{
  "num_attention_heads": 12,
  "num_key_value_heads": 3,
  "head_dim": 32,
  "lr_mult_o": 1.5,
  "max_grad_norm": 1.0,
  "decay_fraction": 0.591,
  "decay_shape": "linear",
  "dataset": "wikipedia_en"
}
Each number is 128 + 24 x the weight over its row's rms, rounded and kept within 0 to 255. Layers, rows and columns count from 0. The size above them is the row's rms in percent of the matrix's.

# layer 11 MLP down (transposed), 1024x384, rms 0.182, rows 744-760, columns 256-319
size [108 104 104 105  98 101  95 100 102 101 101  95  98 102 108 103  97]
[[162 106 136 122 130  89 139 100 120  83 149 125 133 106 111 153 131 114  91 112 148 126 122 156 146 132 166 159 124 116 147 123 133 127 139 132 113 100 125 138 149 105 141 103 115 139 148 152 168 109 150 134 138 107 128 121 118 109 123 129 162 109 137 165]
 [148 122 130  93 105 110 225 153 118 129 125 140 137 141 144 127 136  91 163 107 137 117 138 108 143 109 105 145 169 173  84 132 144  94 136 164 135 123  91  96 151 119 145 147 118 142 123 129 150 166 116 108 117 143 110  96  99  76 140 120 133  82  95 159]
 [131 112 129 137 131 133 139 155 158 123 114  90 161 134 103 130 132 108 117 113 139 122 111 113 131 156 125  89 111 135 145 114  94 131 126 132  69 131 118 152 122 170 122 125 123 134 146 122 105 111 138 121 143 140 146 123 158 113 109 183 111  91  75 133]
 [124 130 138 157 106 150  93 138 133 117 106 122 123 139 112 106 149 150 113 136 125 139 140 114 122  94  74 144  94 181 127 134 105 118  99 125 141 131 128 121 147 131 159 156 146 125 188 144 145 161 150 111 177 140 121 145 132 137 148 120 142 126 136 122]
 [139 111 161 123 107 113  69 155 114 123 169  84 139 144 132 123 116 115 147 101 138 124 141 151 132 150 120 120 158 104 115  95 119 115 103 196 145 101 139 119 136 155 170 119 119 158 103 131 127 150 104 137 162 114 129 138 115 146 151  84 132 142 149 169]
 [126  99  69 131 130 131 150 119  90  89 133 135 121 154  94 130 123 144 133 153 145  74 142 160 166 115 114 113 129 130 137 135 125 117 127  79 122  94 156  89 133 123 114 163 171  94 148 138 142 148 133  87 121 170  84 162 128 109 150 156 131 139 111 123]
 [132 149 228 103 167 134 120 111 150 123 149  96  99 111 132  94  99 143 189 113 148 142 139 192 152 115 103 106 109 123 112 117 131 145 101 116  96 138 144 165 155 126  97 145 168  92 158 141 121 164 128 114  79 110 144  81 133 141 139 156 129 117 147 118]
 [118 148 140 105  94 126 135 132 144 154 160 148 158 147 151  68 151 114 143 144 172 158  97 159 110 157 108 139 107 164 154  84 139 128  36 135 139 149 164 146 132 130  91 132  94 153 102 134 118 104 100  99 124 141 192 150 148  96 135 148 128 131 139 131]
 [146 141 183 125 139 136 117 142 165 123 152 132 156  85 134 107 112 140 148  99 145 129 126 116 110 157 124 122 125 126  94 140 104 161  65 125 156 160 107  78 117 163 154 151  91 157 136 136 123 107 110  90 133 107 131 104 156 177  95 134  97 113 132 165]
 [136 126 150 136 109 124 154 119 149 133 146 138 125 133 106 126 116 105 154  97 139 128 157 129 181  98  84 144 102 160 126 129 130 116 100 108 123 115 108 169 160 117 132  93 126 138 145 130  71 133 147 139 114  95 122 117 145  99 135 140 132 103  47 104]
 [167 130 108 162 165 108 103 150 154 129 131 138 118 158 140 138 128 194 107 131 144 146  88 155 134 121  99 122 131 141 124 115 140 121 134 133 140 159 117 130 165 157  98 160 113 125  95 107 113 147 182 136 148  84 115 123  83 119  93 107 140 116 113 107]
 [154 135 113 158 125 108 139 144  96 173 116 139 166 110 108 117 146 122  92 100 124  98 136 109 150 135 126 107 137 123 149  86 133 104 171 117 112 150 146 110 118 100 161 163  78  86 175 136 107 160  96 160 139 149 129 115 149  57 145  75 148 135 152 118]
 [136 136 118 136 107 131 184 145 152 110 149 159 130 152 116 111  71 120 111 134 113 123 134 158 146 146 120 130 129 121  92 134 129 141 192 116 121 145 128  90 110 154 151 130 146 174 105 120 199 137 150 114 113 113 163 125 140 131 118  67 148 141  78 174]
 [137  92 139 144 115 150 112 125 115 161 139 158 101 115 111 121 122  71 159 146 143 126 145 149 162 128 154 128  83 148 148 144 129  98 126 148 121 151 144 118 118 124 172  99 130 123 124 121 119 165 119  92 120 133 148 146 131  98 127  97 114 153 135  88]
 [ 77  79 168 191 129  96 131 112 132 114 100 106  89 171 125 169 145 122 138 119 164 114 156 110 134 128 121  87  78 151 125 154 166 152 180  69 116  81 155 124 138 104 159 140 115 133 155  92 167 122 125 147 121 120 124 116 103  86 138 110 149 149 150 114]
 [125  72 135 125 124 109 127 149 177 141  83 131 200 121 110 115  98  77 136 110 131 134 119  62  88 127 119 134 119 111 136 116 144 140 100 129  74 105 124  93 115 149  98 125  93  86 135 155 147 101 131 132 151  89 113 179 110 123 123 114 133 146 136 103]
 [100  91 133 120 127 128  99 156  74 132 143 101 165 123 130 117 144 117 149 144 158 113 157 141  75 127 127 130 111 194 146 130 196 149 184 215 125 109 103 129 127 157 161  73 125 143 131 176  78 127 181 133 143 164 122 176 107 147 149 144 135 133 126 126]]
# layer 11 MLP gate, 1024x384, rms 0.124, rows 745-760, columns 256-319
size [101 104 104  99 102  98 106 102  94 103  94  98  99 107 102 101]
[[143 134  89 139 174 127 131 103 114 132 136 125 135 126 129 137 116 121 102 137  88 118 139 126 171 123 134 124 100 153 133 123 160 122 116  89 141 120 162 106 126 165 169 143 146 115 131  94 107 148 115 162 144 135 162 147 108 118 145 164 130 155 109 120]
 [129 109 135 124 122 123 116 116 135 145 130 116 104  91 144 130 119 106 123 144 160  98  84 129 101 158 155 116 148 130 138 141 119 141 189 142  75 133 118 146 128  80 109 126 148 119 154 106 116  86 145 102 176 137 168 114 166 129 166 114 106 117 158 142]
 [159 125 114 146 140 122 119 105  89 114 110 116 110 141 124  99 150 120 111 133 148  99 132 138 139  92 161 126  53 162 127 167 156 136 154 111 131 117 145 146 112  78 135  97 123 113 142 130  98 134 140 101 142 154 121 134 151 107 136 159 131 132 174 104]
 [110 159 165 127 113 126 127  89 134 197 138 108 145 126 136 135 112 135 127 150 152 139 100 142 107 110 142 125 134  86 116 129 114 104 140 118 146 126 159 136 134 145 140 116  88 118 125 118  68 141 126 184 131 135 125 106  92 150 129 144 150 108 123 149]
 [127 143 143 130 134 125 156 100 104 147  68 129 178 126  80  99 138 102 120 153 133 138 128 109 149 142  98 110 134 125 119 153 130 122 166 140 203 141 149  92 145 105 144 162 101  81 166 128 136 133 122 116 108 117 112 133  98 133  93 110 151 122 155 199]
 [100 102 105 195 115 139 123 115 120 103 131 108 106 118 121 133 123 132 162 121  89 141 108 151 101 189 122 143 100 138 165 184 135 121 142  87 115 178 130 128 141  88 128 104 125 126 143 144 127  87 126 104  96 137 112  96  97 135 141 138 148  95 116 111]
 [ 94 148 130 134 118 150 125 111  99  71 178 146 190 108 138 139 133 108 146 142 137 151 115 141 144 128  99 143 120 135 115 138  88 145 155 125 144 102 114 147 128 128 153 124 127  92 129  93 114 131 126 165 154 128 132 139 125 103 144 142 153 136 107 101]
 [119 129 132 107 124 100 149  72 108 125  95 125 130 111  98 152 132 125 122 134 168 145 158 146  91 123 107 121 120 114 137 106 181 128 148 130 153 134 146 129 104 144 127 164 112 100 128 126 131 135 117 170 110 149 122 144 107  81 167 145 215 129 138 120]
 [125 128 142 167 137 136 117 147 134 134 158  91 125 136 125 130 178  66 158 129 128 121 171  72 139  94  96 144 137 150 108 113 151 144 127 102 119 132 149 124  62 102 113 101 116  94 115 140 140 149 135 133 122  97  98 188 117 164 161 173 165  95 120 109]
 [122 105 127 129 149  58  67 121 123 139 126 116 119 142 137 102 164 111 140 121 111 121 122  74 107 100 150  69 131 112 131 141 136 161 156 104 112 132  90 167 120 138 145 103 122 132 143 129 144 141 149 109  86 104  90 153 145  90  93 116 134 107 112 174]
 [117 165  80 161 130 134  83 151 147 118 164 133 128 168 141 113 100  81 112 175 135 158 154 145 154 155 142 139 146 105 111 157 120 125 128 156 118 173 173  98 126 131 164 104 101 145  91 143 124  95 153  75 146 100 130 133 134 133 144 126 104 146 120 146]
 [107 130 135 129 121 143 127 118 149 152 143 136 109 132 102 138 154 104 151  99 101 173 142 118 158 155 124 120 109 128 117 157 135 142 111 141 172 157  91 104 103 165  95 154 138 120 174 109 134  86 164 135  98 144  88 137 182 109 138 127 106 165 180 164]
 [118 121 148 115 138 117 130 143 135  98 114 118 128 114 176 140 110 107  94 121  90 147 138 163 131 144  82 168 142 115 138 141 136 115 129 134 175  79 145 106 145 123 115 127 102 131 155  94 126 135 103 142 114  93 136 103 144 160  94 129 146 125 121 138]
 [138 143 145 110 126 144 150 103 159 157  91 150 127 149 110 139  77 161 151 134 120 138  89 122 156  95 162 158 145 118  94 133  85 136 134  85 117 121 126 144 140 142 166 144 142 127 132 139 169  98 116 124 161 132 164 169 104 123  96  98 156 101 106 107]
 [117  77 120 100 156 121 136 176 147 136 105 128 152 128 132 146 157 148 116 126 111 108  71  91 136 140 129 109 143  83 111 123 176  85 122 135 185 123 115 136 119  95 131 151 141 122 131 100 136 149 128 118 109 117  96 117 157 172 104 144 155 144  80 100]
 [191 191 112 144 111 107 127 151  92 116  89 127 171 121 119 142 149 101 123 154 126 141 120 126 136 110 161 109 147 112 102 104 119 147 145 115 149 107 122  81  98 179 146 140 102 109 156 143 136  99  89 121 154 149  88 150 116 163 120 137 121 149 152 132]]
# layer 11 MLP up, 1024x384, rms 0.126, rows 745-760, columns 256-319
size [103 104 103  99 103  95 103 102  99 100  93  98 101 108 102 100]
[[144 132 106 116 101 117 179 156 118 166 129 119 180 119 104  87 104 148 137 114 169  93 158 128 143 118  98 131 104 117 114 153 104 145 112 137 147 115 157 148 140 108  98 143 129 144 162 122 118 111  94 146  76 109 111 134  94 136 144 141 186  96 134  95]
 [ 79 150 151 114 133 125 127 123 131 127 124 124 137 134 105 106 115 151 111 137 104 105 174 132 122 105 132 158 111 140 152 140 162 129 161 155  98 146  95 180 127 101 187 111 120 112 112 124 106 160 139 121 107 144 154 109 180 174 142 140 122 147 117 102]
 [ 71 113 139 142  96 115 121 101 133  88 109 131  96 151 128 146 100 105  82 138 122 136 159 129 126 100 141 128 115 148  83 182 121 126 182 114 116 134 156 146 122 120 149 170 111 108 140 108 105 105 118 113 114 138 136 136 138  62  92 126 120 123 131 146]
 [120 116 122 108 136 108 107  90 134 120 110 148 186 111 158 141  87 134  69 157 109  98 129  99 156 125 105 127 121 134 101 123 147 137 150 139 158 136 145  79  80 130 102 102  89 140 200 142 119 116 116 118 104  91 140 139 125 123 156 143 125 151 120 149]
 [122 121 129  91  93 111  99 143 127 128 134 100  93 160 153 143 176 123  83 147 118 123 136  91 111 127 130 151  75 169 117 140 109 132 130  92 136 131 141 150 133 127 112 125 137 151 121 196 123 116  89  98 129 141 145 118 153 154 211  94 125 158 119 118]
 [104 118 163 182 136 112  90 127 121 144  89 167 148 128  96 112 136 117 154  94 105 169  99 110  70 132 138 154 139 113 176 133 146 172 150 142 154 167 127 144 122 171  71 128 136  93 124 111 120 135 114 122 136 112 128 153 119 152 111 134  96 141 159  71]
 [138 146 133 150 137 121 162 137  88 149 154 128 118 143 151 151 140 142  86 105 158 190 129 129 155 158  84 113  66 134 170 131 129 123 107 144 147 142 146 110 181 107 120 114 112 123 106 131 102 133 140 100 119 165 125  93 109 103 124 140 146 161 144 115]
 [126 164 186 141 134 144 144 123 177 126 147 138 155  86 163 147 117 134  98 164 160 135 123 128 124 130 117 106 126 156 137 118  82 132 131 155  90 121 131 137  82 149 130 141 120 159 121 157 133 121 121 127 135 125 128  63 142 129 136  41 160 143 120 155]
 [108 143 164 120 136 126 118 170 102 127 156 121 145 158 169 105 104 102 201 156 125 112 118  86 168 150 121 162 105 128 132 103  81 124 160 152 140 138 150 131 104 107 113 124  99  80 135 178 126 128  79 117 145  89 130 173 124 146 171 142 126 133 122 119]
 [ 91 151 125 128 125 137 107 123 128 133 133 166  97 111 139 118 155 161 101 121 137 156  89 140 118 180 123 134  89 131 134 136 126  97 132  84 117 145 153 100 130 138 139 129 134 146 111 137 134  77 134 109 124 158 168 151 116 179 153 137 166 155 125 123]
 [128 106  93 128 134 125 130 129 112 130 115 160 149  61 101 175 135 124 130 102 117 113 121 136 115  91  99 145 138 197 113 166 139 125 116 137 138  88 143  97 121 141 117 109  80 118 153  91 168 102 116 152 106 104  87  95 160  96 138 139 150 141 112 144]
 [136 115 159 137  80 102 115 140 115 132 119 163 152 110 140 149  94 170 128 133 136 105 149 126 138 123 140 145 168  91 138 134 133 154 115 105 155 103 109 149 130 151 105 110 147 186 104 115 184 126 126 165 153 112 157 152  98 115 134  79 127 163 108 121]
 [125 111 135 149 114 157 123 122  96 141  99 125 104 142 150 109 118 104 159 128 136 101 166  94 110 107 133 152 182 161 126 146 148  85 115 112  90 109 114 110 146 165 154  82 124 101 162 131 129 113 155 132 139 149 143 101 142 106  88 155 149 143  84 133]
 [144 148 131 146 135 116 111 130 135 116 157 133 110 121 144 146 129 153 137 129 140  75  90 106 124 124 120 111 126 100  87 137 121 120  91  83 131  96 111 133 127 104 132 102 154 101 110 119 130  99 135 129 145 174 180 117 102 175 117 112 116 125  72  83]
 [120  86 138 166 101 135 138 118 112  97 135 116 109 110  97 135 193  97 102 157 106 137  99 132 108 130 132 130 119 122 140 144 102 110 146 142 106 120 105 138 141 167 116 115 146  95  80 124 134 144 119 119 146 150 138 175 117 106 142 142 110 160 115 159]
 [118 127 131  60 156 140 139 104 111 141 110 103 144 105 124 146  91 126 107 106 154 159 126 156  99 127  86 114 125 148 100 129 135 104  67  99 126 162 123 140 110 150 161 118 121 147  99 156 144 137 126 119 108 126  95  91 115 200 124 140 133 130 101 151]]